Weights of a small transformer language model: no biases in attention or MLP.
Each number is 128 + 24 x the weight over its row's rms, rounded and kept within 0 to 255. Layers, rows and columns count from 0. Numbers have three digits each. The size before them is the row's rms in percent of the matrix's.

# q: layer 3 attention query, 96x64, rms 0.159, rows 45-63, columns 0-63
# k: layer 3 attention key, 96x64, rms 0.151, rows 45-63, columns 0-63
# v: layer 3 attention value, 96x64, rms 0.111, rows 32, columns 0-63
# o: layer 3 attention output (transposed), 96x64, rms 0.157, rows 32, columns 0-63
q45 103:149159119160103119100079143083136150161141100149119130124151129159145154150164120096163155142120092129085084125135124142068136162130129116104144105129113131135127129109083114150149165147111117
k45 101:133138143151129107149126097162085117129110104120108146083072120123168121126105115104134139187146108097091140158102137158155064153107100118123145132147134136144123120163160122124123136134152097
q46 103:097134184150138140149138157147132147140121113175122160099137177108124102158178109126131102111115078124101111130098140093118117179148111155100116168108112108128131137125121125110092115109100139
k46 105:125129158118176113166123142123151171111078111155149096103149174133137112134150077148177133152148145113087139102151132070116105128099113135151133132116110113138110091123109126147130153119145131
q47 101:138161094138136109099145135136141132142134153121141087122132166136098171125122117122170120151123103142167147128081149140103133146154132105187117103128102095124132123069148086126158131141080117
k47 104:122103153166143137117166119144133149110154130144125080111125148112096142174114119137154130155109128118106091106117089160165157073114130088147090127160164121101158139145098094134127152145115134
q48 105:103081118164128100103113113108124174129105082138123136146177149135076139137127172134079148118127125123184155134116128110144124131134167112090120154175131120136147129125116129105097129158105122
k48 101:133161139173124185146154143119141098100126119125102123132166093115070139132111132133129160139088140138132120104118114124149073120131106168143123122153124119157109098164112137120171076130139146
q49 103:130124167185130130119140137093088155080127175142123143143102121129122145081112124124155140161110115147104079116120120095133117128134126091142145122098141141129111144176168099111119121180107135
k49 097:106106135122119162151103134117136111138156143120153137135122158126119174130090136146160121103191058116111130099144073123118128141145116144070153150123106106112159116143120151107127144141093115
q50 103:120148126141142151154099121085087113150122152121059156114129127100124105140141115148153101143117122157150193102129122130118180118115106150092109142114133157146141116100165145129103111140155091
k50 091:151166151121143117143097131140139158123160123106136089123119119182119110162164135109138082089124130149134169163107092096134131157118110161100134173132140100083119094108139129094106128115145114
q51 108:093125136148151129149122131095103149105116170119116159116129076141108142162140125183163159110120106170125092168096136119093114093130112135120136115113115160098132127125164101131104095141173132
k51 114:159102138117112152138118152138155166151129153114114128065129099101124117154142134116118142117113088111135144150136122102116111115146111138029148149126109113106160136111122152100155163136158126
q52 108:096130129114120137173128141149120123095113132124094154143155122158069141131123130118136194107093076169133135169116105155103141142134107097122139078099141159134141115141156138126104160141130123
k52 099:094165128088128173125109146139125132194113093120106155108155116109125142176109130151131156121078081142101148110126143139139107124105101116089145154135130141127097115127117152090124164138156114
q53 096:087181119113120128104128136140148120118105090192130154111153143096151079127097103139138128138129153132113137121150146130085160121164151089160106119162150168137107128138152121096123104112121160
k53 088:155170126097148131133133120110144136098087172122133124117151138192149138126112137143134149150143131114179104091122096176123089121145113130121109159161111143144118139074109098099115132101098135
q54 095:148136116148112130143148133116144164127162154092148180118147087119125122134113139163120104143116093146106141087121108100097165164115117144118089138130180155122123154086142129179087133144105134
k54 098:176154119110131101142098121144169104108156082121118096104116117082121133155111101131122156082147117109152173139123101114151098143128163153118086130167156114102133123098144155136142154120159124
q55 103:162125146124101099161093102120111139117117123150136227110141161108134093110131136161181161128129089124148112122105120156115119138107119125129143127147103102129083161130119104134132134106120122
k55 106:143131155125114140121139116118133105117081156135172139118129146125155086150116127136141135101129106189124146107106178152137126149100093111095119124138106106152155092137112122133159167069142082
q56 124:167173123151143099161137150154154092105168089178165152122117139115119101112135133122101074122117121097137153131163141073149110137116143105122120134148123118110106126165095118106151146105126129
k56 108:115094125131122147113144148118147127126126112181147129163111145178134163119109129137171127129157151138151167101127142142118115115105075136115088115113091131104106114102121132185107092071123140
q57 089:158080142119124139118175123127111110088173161148165102153116080099103095170103137137096129163165095156133155141141116133128141154116168119108102135122148135135139136090100110119142101140126128
k57 086:167154111121107120121128133132175119145103106108128110147095149150082190090170134177099114119122115129118107117111094128107124128107141135156094065130141152150146125112131139175143124122144145
q58 112:123162112132131121150101122126139114154124154117110152152103095145114156127143122083057145095116117122151124159117118162105114096117100134137115171126152133131149135154176107115119111169078171
k58 114:113152104122110113157138120132148111140131130145146086158129096097148131143131122129096109116127176106131114131121131119118117091093118110096133205146123158122159132150142171081155105105121186
q59 099:164093145102119146133115165122169137151079082131169125165093144112127133139117094168102097129123128119135134133153170121113124125142126093110093145163165138074117132133112146138162117147106142
k59 100:109127117147139086105142124100166111122118115122132148100091080143103093101125140129117142146161202157154139098135084121129115123163104150156134115113090149087139137149136154114128130123141170
q60 108:141132146135126129176084144086135148177123109138175119131155095105126121154134110138126104140093119123112133090099105160133120100149106110154116167147104104151127147132173138137113106098131064
k60 104:157135172134134126130132136097098153149167127149137146138136121106140074118145113109128052130119159150135114074116125139189126122110130127123103132109113118129105108092144162128174114116116167
q61 113:123129145092119132118110132126093112096123153093187124149141096146159102087154097086080073162124103153121127156098184136128135149117141158135145097152161140124135116147131129119124131134131127
k61 105:142152104145198115126151125094160137121106151097144138120148138089110175124092124143103104127111114121116114162094150120132133113159092114110133143130108161125136167088109146133073094157136138
q62 095:117144139127166124127118111131139154091111109162130119129151152134122094128131156113090145132167152137143107094152154144142072143147116115161086086128100138116111146141117097137070136135181086
k62 100:112106099132105153126183148117116137123139136094131135135150138147117081138146096124180131181122063132160096127114128157114135148099113125139113096096159116122134128104157169121134086156125140
q63 107:145164109123126156119144162143124124111156118146118147126115093115098069129114141129143164141087115106133123116118131184131125109123131155134139135139151141095213151110116099080111153144136103
k63 101:123178126101112126127147169176179097125129122136133103135078114126111111108102117131101124169115142101136135152122126152118180153151078115128133126142178144146109093095116131109138153117094145
v32 117:176122139174116123131169190134143117132093127114094138129125130128135104137095139140108114073142136061159152125106102116157091120119089141128162136111132144110110129118164146129107137123166140
o32 121:082151097122121144122102104102146091120075149151141139100125171077167132123148121148118174148120120170095113140157141148115146101171144116160125123123119096165144130132141128135117106097099131